Weights of a small transformer language model.
Size: 8 layers, width 192, 6 heads of 32, vocabulary 8192, 6.68M parameters.
Architecture: RMSNorm before each block, untied embeddings, normalized queries and keys, capped logits.
Training: a variant of Muon for these matrices, 171M tokens, 4437 steps.
Each number is 200 + 40 x the weight over its row's rms, rounded and kept within 0 to 999. Layers, rows and columns count from 0. The size before them is the row's rms in percent of the matrix's.

# o: layer 2 attention output (transposed), 192x192, rms 0.141, rows 94-95, columns 0-191
# v: layer 2 attention value, 192x192, rms 0.0652, rows 95, columns 0-191
# q: layer 2 attention query, 192x192, rms 0.0724, rows 96-112, columns 0-191
# k: layer 2 attention key, 192x192, rms 0.0691, rows 96-111, columns 0-191
o94,107,211,205,168,191,193,248,209,231,172,178,203,188,174,181,126,215,154,214,222,251,165,269,250,153,120,104,187,133,239,162,236,260,166,198,223,280,152,153,150,191,184,243,164,168,177,180,183,258,222,164,131,218,240,176,166,210,147,216,219,191,154,181,204,171,227,212,140,212,167,221,197,185,279,184,195,213,235,209,138,165,226,137,165,203,277,164,196,187,143,206,121,171,214,163,177,189,200,210,182,192,133,219,185,156,177,238,141,205,206,175,228,179,201,257,135,175,203,273,242,199,194,203,231,190,313,182,222,195,180,231,217,161,183,182,165,233,167,158,183,198,261,132,149,227,257,136,223,171,124,230,122,205,181,192,195,171,151,176,163,297,227,185,136,157,291,194,204,247,159,291,173,280,186,218,215,203,236,142,206,225,196,300,221,228,160,147,223,246,159,209,222,225
v95,096,149,249,227,138,164,187,186,270,165,148,216,168,212,213,196,250,193,209,219,123,254,266,280,253,287,164,246,176,272,128,196,214,176,213,201,171,181,206,167,253,197,172,204,216,259,249,296,250,194,214,183,174,133,187,188,184,218,244,224,258,138,189,220,228,167,221,251,182,255,234,239,219,274,243,116,253,188,127,247,187,185,187,203,171,270,184,220,219,156,188,170,172,295,176,166,181,220,187,144,186,132,224,240,170,203,185,216,220,202,199,221,220,213,210,191,187,217,256,315,191,245,176,157,213,225,166,241,222,181,205,195,152,167,150,207,200,250,193,157,188,118,217,189,124,165,229,173,172,197,216,178,172,147,254,205,197,183,245,191,247,211,221,205,231,228,166,216,176,158,202,236,223,219,154,259,163,174,219,135,241,305,149,117,94,205,211,188,207,192,223,184,134
o95,110,147,203,103,202,206,141,204,199,97,234,167,215,275,168,237,170,220,224,224,226,146,156,124,220,190,252,176,228,138,185,212,194,196,199,259,225,199,107,215,170,204,145,180,226,224,115,93,223,233,197,275,188,194,234,210,166,151,156,224,217,217,196,199,218,203,164,206,211,163,210,207,233,135,166,186,127,205,220,222,146,228,268,209,193,143,242,195,257,177,267,221,278,99,234,203,163,213,158,203,157,194,211,156,232,177,216,201,153,243,180,148,246,240,257,145,215,158,151,161,196,183,237,217,165,202,219,139,183,213,185,95,243,239,239,196,173,183,158,157,223,233,271,239,225,253,240,223,189,261,150,202,243,192,90,177,176,218,216,207,182,193,216,216,227,154,142,231,251,295,213,186,229,161,145,213,255,227,190,226,171,155,213,192,152,201,157,150,182,228,161,179,185
q96,126,205,208,210,178,177,188,218,204,233,202,186,217,176,151,243,202,263,273,164,137,195,255,223,112,157,242,255,171,147,161,234,247,221,166,268,81,217,291,235,185,265,145,184,221,183,205,235,110,178,200,215,215,171,243,197,246,221,167,113,168,185,168,245,250,244,184,167,232,197,180,188,249,198,225,195,178,216,211,253,205,170,170,187,140,215,192,237,267,234,237,243,200,168,126,160,199,176,240,214,211,239,157,222,220,240,216,146,158,233,139,124,237,256,190,204,184,225,217,196,199,276,213,165,134,290,208,198,224,231,183,210,250,223,232,175,134,177,153,221,166,214,181,266,214,245,204,217,191,207,178,174,205,201,134,160,194,215,223,217,198,118,225,121,142,144,213,141,240,172,230,252,178,234,192,190,324,265,242,161,201,161,268,124,235,199,178,155,178,181,189,215,220
k96,082,211,206,280,196,174,229,185,236,169,110,191,131,235,226,137,141,238,218,206,239,191,225,169,221,252,216,157,186,280,282,194,170,174,254,281,179,183,155,134,219,206,224,163,188,196,257,135,172,213,217,229,239,222,168,194,107,238,213,258,206,199,195,159,171,147,263,217,192,190,233,241,115,168,223,162,98,190,171,164,144,197,278,218,212,184,197,187,232,243,187,168,238,230,262,194,169,224,150,230,172,173,286,161,139,158,233,272,215,166,244,262,187,152,191,165,182,179,226,193,269,181,195,297,240,195,237,219,159,232,188,178,160,235,131,202,202,246,177,179,132,224,191,191,153,203,181,228,116,174,159,191,199,193,171,234,242,224,225,224,180,191,182,264,203,154,155,255,189,231,207,208,187,162,177,216,200,160,134,228,170,182,159,246,150,259,234,144,154,164,279,135,166
q97,092,177,188,232,168,220,189,216,232,285,227,207,222,129,158,185,195,185,233,155,156,155,239,226,136,192,205,196,198,141,149,201,267,204,184,242,116,211,262,268,158,258,163,169,257,181,235,271,183,193,204,174,201,180,206,162,258,205,214,126,200,183,180,241,271,207,184,157,248,225,183,203,286,178,210,140,175,217,233,251,249,177,202,177,118,216,177,256,172,199,217,216,191,199,150,206,205,177,246,218,233,257,184,210,221,255,194,172,165,190,172,128,214,242,147,214,166,226,173,198,171,197,224,165,132,297,132,192,221,214,241,241,251,161,293,169,185,154,181,224,168,224,178,258,251,184,222,211,191,228,186,241,231,249,91,173,153,231,180,167,211,108,182,164,162,190,226,66,214,182,198,223,178,189,224,184,246,247,246,146,182,201,243,149,245,150,220,187,263,238,137,256,257
k97,137,185,246,222,276,191,143,253,167,209,160,194,224,246,181,122,183,201,270,157,222,190,224,189,109,218,257,235,193,231,180,204,201,171,251,235,242,205,206,189,168,222,212,133,247,189,236,253,200,172,67,209,261,190,264,178,206,191,202,124,163,241,191,202,270,193,207,153,232,188,222,221,215,195,231,198,135,183,202,211,157,143,224,212,155,236,215,197,219,246,196,170,248,223,171,173,174,254,210,189,198,227,212,272,116,128,195,206,180,253,166,209,214,182,147,212,159,222,214,235,262,192,176,225,176,310,141,227,145,214,187,164,207,277,178,176,175,209,235,169,122,201,140,268,214,219,159,202,156,203,203,179,180,195,121,202,271,268,235,196,232,182,226,219,222,160,170,171,260,208,238,223,105,227,264,183,298,249,147,193,129,119,261,167,212,218,199,188,153,175,248,217,203
q98,093,246,168,242,188,210,244,144,150,155,201,186,187,202,293,171,189,134,186,243,244,211,193,190,247,212,185,163,267,243,243,195,165,177,229,185,279,159,133,211,250,91,210,244,183,223,170,144,246,216,246,183,186,185,198,229,171,167,192,269,186,204,179,157,127,153,258,267,181,185,252,226,85,207,168,171,199,194,144,192,177,215,208,220,307,179,194,189,158,191,149,147,237,194,229,242,210,163,165,176,199,156,235,145,124,155,223,268,256,184,258,250,154,140,218,206,250,176,215,170,184,170,202,219,218,72,236,206,182,202,180,189,170,230,207,251,245,234,246,190,195,151,188,153,173,196,187,172,195,180,202,201,188,168,258,238,215,184,198,200,184,267,206,245,215,261,183,259,164,194,168,187,238,202,194,188,71,190,167,257,235,247,199,272,156,239,194,248,194,215,253,165,138
k98,095,174,144,129,145,222,193,167,210,253,228,162,213,125,182,217,261,205,184,250,165,196,195,213,209,152,169,206,219,129,205,136,225,267,172,189,151,186,222,210,174,250,174,240,179,243,140,210,177,215,298,162,139,224,185,226,214,149,184,253,196,178,216,240,184,206,207,253,188,240,130,199,249,234,136,193,257,183,235,165,194,219,144,171,190,155,196,198,208,174,238,247,222,152,178,235,199,172,266,211,192,199,209,159,282,257,178,152,257,196,209,158,201,263,255,194,224,207,172,186,183,246,262,202,222,131,245,198,286,226,188,228,196,134,219,232,255,161,149,297,265,259,237,147,194,150,196,239,239,240,249,211,214,207,276,212,203,159,121,176,188,268,209,129,149,245,220,143,173,217,186,235,286,237,171,252,168,188,253,143,263,231,148,210,195,193,284,221,252,257,193,220,200
q99,070,256,214,195,158,198,186,253,231,173,254,185,207,209,139,202,188,287,232,208,139,211,234,238,148,244,224,264,178,178,209,174,234,205,137,275,143,224,322,261,197,265,103,228,206,185,227,160,148,215,148,231,175,213,273,240,217,258,147,166,206,203,187,210,229,212,158,114,204,200,203,172,183,240,201,217,220,205,228,206,217,155,175,192,188,214,187,221,235,203,208,285,238,132,149,183,173,173,229,242,207,261,193,198,236,199,229,202,206,231,177,180,247,299,130,133,216,220,212,196,195,243,176,154,158,200,249,272,232,223,192,218,195,239,210,176,150,150,190,211,161,173,174,176,181,199,106,173,219,186,172,210,153,215,170,169,207,162,230,257,142,166,249,112,169,149,250,227,165,172,245,274,231,260,118,215,241,243,232,165,252,186,171,152,271,187,170,154,113,188,255,185,187
k99,067,139,185,172,206,206,270,214,247,172,167,185,111,153,232,165,166,181,151,209,262,110,232,194,212,223,154,236,209,158,240,218,176,195,213,168,189,204,88,152,238,196,245,253,217,172,246,200,185,186,271,266,244,174,220,122,140,206,200,247,165,215,202,259,203,129,258,212,209,204,176,121,202,241,172,194,171,142,144,218,208,242,218,163,245,251,183,169,166,289,203,90,176,247,247,259,209,162,175,157,177,169,254,214,225,205,202,170,164,154,227,208,153,182,278,197,175,126,181,208,162,234,224,269,231,200,179,122,178,236,228,165,208,198,216,275,195,200,121,187,218,245,237,192,192,203,238,141,138,161,251,188,264,167,197,203,183,139,150,147,204,202,180,262,215,216,164,242,195,215,110,179,254,177,213,217,112,135,197,246,225,215,218,233,199,187,220,241,159,215,165,190,204
q100,055,153,205,240,219,165,185,176,165,202,135,153,258,183,245,216,176,144,154,212,194,140,240,136,220,229,130,189,197,243,254,169,163,179,167,229,137,187,165,113,191,193,264,198,232,142,258,221,176,111,198,219,215,192,142,152,237,218,142,190,190,191,191,195,209,191,172,224,193,311,256,244,173,138,205,260,168,234,152,163,162,176,198,233,193,194,245,214,203,177,166,181,141,222,173,258,189,210,179,158,192,214,156,163,200,224,236,188,173,221,182,212,178,175,205,191,216,116,105,142,139,154,170,219,218,183,123,154,156,152,163,166,301,172,208,195,165,206,181,263,191,267,207,213,160,269,276,163,185,277,167,141,272,157,181,174,197,220,202,235,228,217,242,244,149,120,118,171,215,239,212,162,202,169,207,156,217,200,226,186,108,215,264,159,191,122,210,189,183,158,160,221,173
k100,075,239,205,278,277,155,202,231,235,176,216,251,187,206,177,181,165,188,216,183,166,317,204,174,164,196,241,179,171,225,183,192,222,217,198,186,204,268,271,212,235,176,170,150,175,193,139,196,251,191,160,221,172,233,205,186,205,212,180,180,265,169,204,180,217,230,193,210,198,139,280,203,185,197,229,218,228,208,182,147,178,208,230,239,164,168,173,154,205,159,182,279,196,219,212,167,197,163,223,280,179,173,160,215,129,141,235,240,180,243,183,194,241,150,127,214,229,216,229,181,246,207,268,189,170,243,277,211,173,188,166,177,158,296,185,115,153,196,225,163,159,106,233,261,202,247,249,141,212,136,181,167,126,231,114,142,247,262,274,287,225,157,208,223,161,170,220,228,207,208,238,203,134,212,223,148,295,270,130,188,121,191,159,188,198,223,214,161,172,172,251,185,206
q101,093,163,193,194,167,221,252,143,180,158,235,235,163,174,258,228,214,142,178,186,270,233,147,186,235,217,175,120,283,222,278,241,160,193,271,174,253,187,132,211,201,83,251,241,189,269,161,181,239,203,251,217,205,241,172,243,161,162,231,256,161,190,239,201,118,179,273,302,178,213,161,242,142,197,226,161,202,216,126,200,194,228,214,218,269,200,177,175,167,183,140,143,215,209,210,243,228,173,178,232,169,155,222,126,144,129,193,266,218,190,235,239,164,152,248,245,274,189,193,220,199,180,231,215,244,120,208,198,163,178,242,191,151,234,205,218,251,229,223,224,231,155,198,139,193,224,226,208,197,175,229,228,209,166,259,224,209,203,149,204,190,266,206,234,208,260,190,217,238,187,166,172,177,186,200,190,84,185,143,247,213,245,213,274,162,271,201,247,228,187,154,200,175
k101,091,215,187,118,158,277,146,206,245,241,184,163,211,133,155,170,248,184,204,211,142,154,193,212,241,141,159,233,215,160,210,178,270,239,184,198,157,179,220,265,166,195,195,235,241,187,123,183,183,213,254,165,138,180,209,195,229,167,215,287,206,217,165,250,188,194,185,218,231,233,149,185,263,255,160,267,200,209,250,180,204,237,149,161,228,194,240,179,199,176,229,242,177,166,162,168,186,186,267,210,260,178,164,146,272,278,239,137,240,198,221,137,194,229,247,180,186,227,208,179,212,221,238,206,221,177,215,171,282,197,169,241,196,136,208,265,198,162,177,228,227,283,230,175,247,162,194,213,264,264,180,228,224,155,210,201,216,184,171,202,239,264,193,108,164,219,221,152,130,211,176,217,287,241,177,231,143,163,292,163,249,185,147,249,158,145,287,178,279,248,209,157,224
q102,064,159,163,225,277,228,177,164,252,251,226,167,173,229,93,237,187,232,88,138,152,215,171,202,201,300,200,265,196,219,200,220,169,170,174,232,167,225,244,180,186,261,108,199,175,165,246,221,168,108,238,217,222,180,133,145,201,203,195,200,208,178,192,252,296,236,134,149,190,267,226,229,214,177,252,222,184,207,211,134,155,193,255,183,225,145,222,208,146,125,191,193,142,291,150,297,191,169,213,215,187,226,167,179,187,258,173,172,196,179,126,197,219,220,178,159,212,187,136,225,169,191,145,236,166,226,225,162,150,195,228,256,230,219,198,170,144,246,168,148,226,189,187,176,241,213,241,133,231,201,224,192,210,229,128,200,152,198,178,215,188,177,223,255,169,154,186,206,210,244,181,206,158,232,220,196,307,252,178,205,165,183,236,187,212,183,198,191,131,213,221,250,286
k102,075,182,310,268,261,170,237,209,192,135,186,223,144,233,200,175,145,194,217,235,234,224,200,207,190,185,240,109,195,210,260,263,207,125,206,237,166,198,165,176,281,196,216,168,168,218,191,191,249,209,146,274,250,201,214,180,172,217,206,189,195,172,162,189,181,197,212,230,176,168,291,163,188,171,203,166,145,174,99,190,191,154,263,222,178,198,225,161,220,232,163,219,228,258,170,167,227,208,192,194,148,151,213,226,98,114,214,255,218,219,192,178,202,197,154,238,177,230,255,190,162,219,236,168,217,251,249,235,124,213,212,134,226,331,202,188,178,244,276,165,170,105,160,250,163,230,171,187,135,131,176,184,165,174,133,224,211,245,285,239,200,175,172,219,185,147,187,256,223,204,269,214,171,188,203,164,244,212,192,188,99,192,191,158,232,182,209,188,212,176,185,188,159
q103,076,201,180,209,181,207,228,174,165,162,238,230,169,143,259,153,192,111,197,217,239,177,186,153,218,219,123,175,269,238,286,155,196,216,231,157,237,153,148,204,161,127,258,214,252,264,169,170,219,204,217,209,179,219,179,239,170,143,235,238,194,185,205,170,126,164,278,255,233,189,194,222,132,245,219,237,198,208,161,214,196,194,181,180,254,184,187,175,133,152,179,141,210,283,166,236,218,200,157,196,222,155,226,115,127,152,181,265,186,202,247,184,186,183,237,247,260,227,169,184,160,183,177,204,236,107,265,207,197,196,231,213,144,240,231,163,225,233,233,256,199,163,215,159,210,245,225,223,267,199,155,246,194,160,259,279,196,200,252,187,175,253,226,265,162,271,204,222,207,210,176,146,165,175,201,138,119,221,122,205,223,262,230,286,135,260,190,222,248,211,157,171,193
k103,081,206,254,144,137,255,177,189,208,176,179,193,218,149,180,202,222,223,246,195,138,204,260,189,262,119,204,194,212,176,220,170,266,229,213,165,266,220,206,223,176,198,170,241,214,136,139,241,173,194,286,170,111,207,193,183,302,190,155,281,208,147,226,226,174,163,152,248,178,219,157,195,230,239,113,251,215,235,236,203,233,247,170,172,195,165,160,193,186,206,242,257,172,171,159,177,183,192,279,169,190,154,120,210,278,264,239,168,211,172,251,177,158,185,194,167,170,102,234,180,213,259,249,229,219,195,183,109,255,209,173,183,206,144,239,266,238,166,207,175,220,284,216,186,202,166,254,184,171,215,206,218,177,221,219,214,170,174,163,222,204,248,193,133,231,195,196,149,186,177,160,262,249,282,141,293,166,165,240,255,220,209,179,245,156,165,221,147,212,260,162,216,197
q104,071,226,169,226,161,196,161,165,212,197,192,191,187,151,224,169,192,181,227,263,273,173,233,205,185,207,129,139,226,172,215,186,187,210,214,126,202,163,172,208,154,167,242,230,176,196,177,179,193,232,230,130,226,234,165,212,231,189,241,272,214,227,124,182,101,152,237,323,228,163,167,178,177,245,143,168,230,178,188,327,230,192,177,215,226,253,134,134,214,208,128,160,183,251,235,152,249,192,219,186,175,167,286,230,169,196,219,217,200,247,284,257,194,142,212,234,240,180,259,139,214,202,210,206,279,155,246,262,180,207,181,174,208,289,247,152,251,164,236,290,183,210,192,188,198,219,201,207,193,188,168,193,148,167,297,283,177,164,213,142,209,283,192,210,184,237,224,206,169,177,194,167,249,208,248,193,150,183,204,246,181,194,185,211,205,222,204,252,258,178,144,176,137
k104,083,208,193,85,181,243,184,190,178,226,158,169,278,134,133,209,213,189,214,171,112,146,193,154,289,187,180,214,221,217,164,159,197,243,195,192,282,235,198,270,177,192,194,276,227,148,152,266,219,158,240,210,157,242,177,213,217,154,174,167,219,165,235,223,213,191,179,182,247,210,125,201,248,205,193,221,224,199,252,215,225,213,167,169,201,211,203,209,207,192,262,225,200,163,173,232,187,199,238,171,256,219,124,154,275,230,156,116,193,134,150,208,225,197,238,247,242,207,167,234,203,167,201,269,202,227,124,126,237,198,189,256,155,114,253,264,212,120,153,240,259,268,208,138,244,179,244,185,259,247,263,231,155,261,274,195,188,209,127,224,252,227,191,169,235,264,215,194,173,208,146,236,257,269,177,211,124,229,224,195,220,187,171,181,157,205,201,210,207,206,201,195,210
q105,068,169,146,168,239,178,239,116,247,157,178,152,208,216,155,183,111,255,157,173,194,214,169,185,244,229,173,201,177,119,214,202,149,132,172,206,238,217,120,111,298,240,205,221,107,183,250,192,179,152,188,236,248,219,186,135,192,265,155,246,182,236,180,217,208,246,170,202,191,218,183,120,255,159,206,232,162,175,230,142,133,193,179,216,192,157,229,229,206,227,175,203,135,196,233,285,185,258,178,239,188,199,189,226,203,222,178,209,135,244,213,250,277,171,199,221,195,147,199,197,206,158,229,277,224,148,178,206,149,199,217,102,180,286,208,193,144,233,184,214,219,244,179,119,158,241,261,229,187,150,228,138,168,197,169,205,262,215,185,178,221,231,237,252,197,140,237,199,229,199,271,193,214,246,185,231,204,157,191,254,194,218,190,228,239,108,217,178,121,165,212,245,223
k105,087,231,245,193,231,215,168,212,191,130,164,184,137,284,226,200,224,177,271,193,193,234,225,120,247,283,198,194,207,217,227,150,125,154,207,174,199,213,202,219,190,189,197,189,237,206,142,140,151,155,157,254,178,144,260,202,98,227,176,220,236,220,150,182,203,224,198,169,203,194,256,242,185,96,245,215,172,186,279,199,168,151,237,255,154,209,261,200,145,170,214,252,278,205,242,208,184,272,143,167,157,160,198,190,182,160,192,234,179,132,178,265,196,255,171,176,256,207,206,119,152,177,149,208,237,198,244,179,190,132,163,148,206,268,180,145,205,221,213,184,204,89,179,187,174,253,184,177,252,223,162,146,225,195,173,217,173,213,230,222,157,153,229,199,229,205,171,262,215,232,146,211,276,187,143,119,187,145,170,186,137,211,182,162,204,228,258,190,186,227,245,147,253
q106,096,130,195,155,182,241,168,178,221,188,147,212,127,199,215,186,183,168,181,208,251,160,152,220,267,217,229,187,197,194,174,213,137,227,189,183,249,196,112,213,174,128,261,119,147,212,212,235,201,177,193,151,236,131,180,197,157,121,176,259,173,235,168,198,217,158,152,198,160,171,180,196,199,193,183,237,175,223,160,122,212,245,199,222,236,152,169,290,176,122,189,127,263,246,235,257,204,174,173,183,157,146,205,212,116,145,203,245,177,215,246,279,194,132,186,214,234,222,159,216,147,175,247,186,203,37,175,207,220,164,241,216,214,213,177,203,175,295,233,189,202,169,240,201,136,254,199,187,189,243,181,177,173,151,121,194,267,182,252,209,172,304,214,219,208,233,209,197,145,193,224,214,142,158,223,201,176,133,216,238,184,245,173,230,139,161,216,243,178,192,204,204,216
k106,089,196,206,146,173,170,196,171,167,251,201,203,237,210,202,119,206,217,235,190,237,216,183,208,197,225,230,151,240,226,183,141,156,215,213,201,206,162,221,191,217,233,172,156,247,156,234,200,185,216,219,220,210,217,249,211,218,195,280,229,242,202,259,154,242,218,222,233,184,182,242,225,226,173,212,185,181,218,222,252,212,160,217,200,154,168,157,183,251,147,158,179,135,91,210,276,143,208,172,166,216,216,187,128,256,210,153,153,178,159,172,150,216,221,237,256,247,166,227,210,264,212,189,182,198,210,198,164,208,239,56,241,143,163,138,219,190,156,155,219,190,254,139,148,213,189,202,282,208,202,203,175,293,185,246,214,186,178,131,214,174,173,175,249,161,240,248,260,121,234,225,228,276,296,217,237,197,232,251,192,235,208,260,237,150,297,201,143,219,173,328,240,173
q107,095,188,167,137,261,172,217,217,203,205,233,209,225,243,252,206,227,281,167,167,225,223,210,200,291,250,268,213,128,180,192,219,93,211,183,224,251,146,269,207,175,212,208,167,246,178,149,152,264,197,243,221,176,195,194,208,198,181,150,243,177,239,209,192,225,221,188,245,132,250,220,166,184,203,180,220,224,248,227,215,146,147,199,229,281,219,257,167,217,129,192,115,132,226,223,208,240,206,174,157,170,159,136,188,171,243,247,170,171,191,214,163,221,180,192,229,228,154,282,238,246,221,195,234,166,155,196,197,165,189,190,173,246,249,171,214,218,198,216,100,130,244,228,237,185,258,186,149,168,149,231,210,178,255,261,210,190,143,188,214,92,217,309,232,202,194,170,294,126,163,197,235,226,186,247,213,227,249,216,207,158,224,190,282,269,233,214,222,179,245,232,221,234
k107,101,215,206,220,239,194,246,194,228,139,237,204,186,279,114,229,143,184,158,181,221,217,176,194,223,215,133,198,224,231,183,164,234,213,223,226,217,248,198,227,209,288,165,315,94,186,212,188,189,148,173,237,222,186,209,198,134,204,202,232,210,164,184,213,146,231,211,233,276,227,174,173,204,174,204,166,169,142,186,170,180,224,206,259,195,141,178,230,236,187,214,212,134,252,211,209,196,214,228,258,223,226,212,228,210,159,236,217,259,155,259,303,187,186,126,158,249,197,174,183,173,239,200,146,210,172,202,248,174,173,245,243,218,224,157,95,159,207,248,274,195,187,209,148,193,214,208,259,130,179,156,153,216,179,65,156,236,214,291,187,208,214,176,157,193,193,199,216,156,238,257,195,273,210,121,163,188,188,229,228,149,223,196,171,167,178,273,169,95,177,217,148,207
q108,088,186,175,202,207,222,197,168,209,165,185,228,182,192,250,196,184,206,201,207,242,192,206,132,193,153,176,180,294,174,253,149,128,218,266,130,233,187,146,213,131,137,229,199,195,240,169,161,205,230,289,206,200,257,195,202,173,170,167,272,165,196,189,181,152,143,254,326,191,159,223,218,162,234,196,159,198,195,152,222,181,225,128,221,230,219,173,165,168,161,170,148,200,237,244,216,254,174,187,189,171,105,215,172,147,178,212,241,200,203,250,236,158,147,232,231,202,207,236,188,208,218,273,233,245,93,252,200,195,230,189,157,214,207,204,223,230,166,198,225,193,95,235,171,122,164,191,193,167,157,172,220,140,141,268,275,236,218,174,156,169,290,194,256,154,238,166,238,228,177,200,163,204,222,166,181,126,230,161,242,204,224,219,260,137,296,222,216,193,251,161,208,142
k108,122,163,240,167,238,199,130,238,159,152,230,128,214,152,140,166,250,242,194,188,197,120,207,184,274,263,231,244,191,191,145,172,212,171,186,210,286,265,237,186,194,291,225,208,196,168,223,261,215,204,127,202,185,156,191,221,226,205,159,194,201,170,164,246,207,201,153,251,227,239,165,209,245,178,126,213,235,237,318,132,188,170,113,104,191,160,237,196,205,155,243,269,182,154,155,121,190,291,250,182,204,236,191,235,231,202,174,229,213,267,229,237,179,207,240,146,162,170,206,193,229,186,169,203,217,187,130,182,207,164,172,162,199,203,241,221,192,206,226,259,218,211,163,142,192,134,200,252,173,271,215,206,203,216,208,154,216,181,176,165,250,170,226,198,219,205,154,205,247,245,118,276,320,220,169,184,243,231,164,235,161,188,217,164,181,136,191,232,194,197,160,215,248
q109,071,266,257,191,265,227,220,185,212,131,213,179,213,216,162,192,252,266,226,199,256,252,182,221,202,179,179,218,257,204,201,149,250,199,204,229,298,250,216,191,228,214,194,194,185,218,268,133,212,185,104,164,159,142,241,261,197,193,142,184,206,206,234,275,226,228,210,170,181,151,260,163,191,218,160,194,197,282,259,147,173,195,185,158,209,184,200,208,200,233,269,267,204,174,182,209,203,233,226,226,238,222,178,178,229,171,175,227,228,226,294,237,189,256,198,149,140,212,189,201,238,210,190,129,192,203,241,188,187,194,264,197,186,238,151,165,253,208,183,129,226,197,191,229,177,145,141,217,173,154,254,250,250,277,176,78,228,224,197,167,138,124,284,254,179,171,163,260,277,199,186,274,192,220,152,169,178,248,229,219,214,177,276,162,234,284,207,239,156,219,159,187,189
k109,121,229,189,173,209,209,139,251,220,259,223,215,185,210,170,191,202,176,176,242,220,235,166,199,116,217,217,265,158,193,167,215,173,220,184,196,137,183,260,269,137,207,210,174,160,193,231,232,194,171,155,179,236,223,235,132,171,229,191,187,155,249,239,220,345,228,192,63,146,211,202,184,147,189,239,217,195,195,222,221,192,194,284,277,172,256,249,200,226,228,228,177,218,255,225,251,148,221,205,244,169,167,213,217,232,258,153,173,185,199,123,116,186,195,217,118,244,142,160,257,184,173,229,161,190,254,219,209,184,210,210,225,210,134,179,209,175,201,146,134,221,234,173,210,263,189,186,97,225,276,181,214,247,224,198,267,173,175,166,149,171,192,127,240,255,142,263,173,193,216,205,147,225,156,222,283,212,188,213,119,224,251,192,180,188,183,183,217,250,211,237,235,185
q110,105,237,207,210,222,195,174,191,293,278,280,165,219,134,269,191,236,226,229,185,141,155,255,172,202,163,235,221,194,200,94,122,237,178,210,206,156,208,324,246,150,226,190,240,274,117,203,165,217,232,205,179,223,202,206,204,267,209,178,226,151,316,197,228,243,253,190,201,246,234,198,230,170,166,159,192,204,219,306,259,233,205,150,174,222,214,220,190,237,235,228,281,167,205,173,147,224,239,216,183,224,234,179,301,156,296,252,192,248,167,237,164,192,202,242,170,225,196,241,185,166,196,243,241,179,192,217,210,241,202,183,268,228,224,226,218,155,139,134,182,186,217,187,225,212,166,170,119,180,191,139,273,174,167,189,208,200,201,184,213,181,221,203,197,224,200,208,213,176,232,249,190,258,253,138,170,228,221,199,211,178,174,240,216,235,102,211,194,194,265,193,139,201
k110,098,203,190,209,192,191,241,172,185,196,198,249,292,261,208,221,113,246,181,175,193,161,176,138,193,246,199,182,200,177,230,163,217,252,163,166,170,268,162,192,208,228,164,212,199,156,222,207,189,125,211,190,168,147,155,210,212,217,241,156,222,171,226,278,222,113,262,155,156,127,224,186,289,204,181,187,202,163,169,243,183,196,231,276,151,240,222,186,213,234,213,142,177,252,146,222,176,161,204,185,246,225,161,262,299,179,99,256,138,137,219,167,245,201,195,269,187,173,141,242,218,213,170,176,201,185,187,195,211,150,173,187,164,143,234,111,143,235,181,178,232,182,251,163,312,268,241,194,203,167,227,207,183,176,114,214,214,114,221,189,249,125,178,176,297,181,228,159,200,178,200,240,207,154,214,259,209,187,238,168,179,159,266,198,195,253,184,175,226,164,204,187,200
q111,112,230,281,158,206,214,141,267,125,233,174,203,216,243,145,197,172,215,258,191,121,184,248,247,152,169,174,189,123,274,186,233,257,150,267,229,235,182,260,123,241,221,168,165,257,249,176,194,190,212,160,177,178,228,232,215,183,203,217,153,202,141,154,219,175,240,233,175,261,217,142,186,207,245,175,221,238,210,185,260,260,180,185,203,64,233,191,179,172,239,261,194,199,168,173,109,196,196,177,165,247,139,214,260,187,220,202,174,237,215,205,153,220,251,169,234,165,208,192,180,149,256,192,150,206,313,258,194,237,183,219,256,183,153,223,94,200,173,225,230,147,176,169,253,231,199,139,241,220,167,214,175,137,176,185,190,161,221,239,171,191,134,186,165,122,195,204,131,230,199,188,217,170,171,181,233,253,226,236,221,230,193,232,166,214,216,166,110,225,159,160,185,208
k111,100,237,211,294,212,206,177,200,149,153,162,267,209,229,170,214,207,240,176,129,194,187,272,226,195,239,168,198,259,173,193,219,185,203,162,245,271,183,172,162,212,160,230,166,221,153,263,134,223,208,146,231,235,201,171,202,212,228,179,190,213,185,180,192,145,227,215,226,213,202,219,229,196,210,252,215,206,160,90,206,246,111,160,176,200,215,172,207,235,164,206,201,179,153,212,175,245,236,211,142,243,166,175,217,180,164,147,201,131,252,227,182,128,200,183,191,226,267,245,201,222,153,139,230,117,173,163,225,162,285,156,106,171,206,167,190,165,245,272,192,147,195,138,219,202,176,177,220,213,244,209,163,153,215,187,185,254,245,168,195,202,168,229,212,239,249,216,208,246,185,222,110,43,275,166,193,190,254,203,191,227,118,187,225,181,201,144,280,158,160,215,287,222
q112,103,168,206,215,190,183,189,196,214,249,217,236,174,205,180,176,267,184,151,215,197,225,208,165,254,84,178,236,195,217,234,167,217,234,242,178,250,161,227,208,156,147,213,130,237,242,281,171,278,262,224,219,127,205,218,230,126,150,239,306,175,239,261,194,290,186,237,198,198,187,191,112,217,155,222,230,179,203,126,200,138,190,201,223,248,180,166,168,173,296,210,232,216,270,201,155,257,190,211,195,154,161,178,206,199,186,177,199,198,213,220,227,213,212,202,170,247,215,148,178,243,197,135,202,262,204,187,219,163,189,244,209,260,146,205,176,160,166,112,156,205,169,187,206,208,182,133,216,198,161,161,307,198,253,243,202,184,139,247,210,100,178,204,166,181,174,228,148,133,209,231,120,188,160,246,210,193,204,172,253,164,226,199,241,202,182,175,239,268,256,203,252,283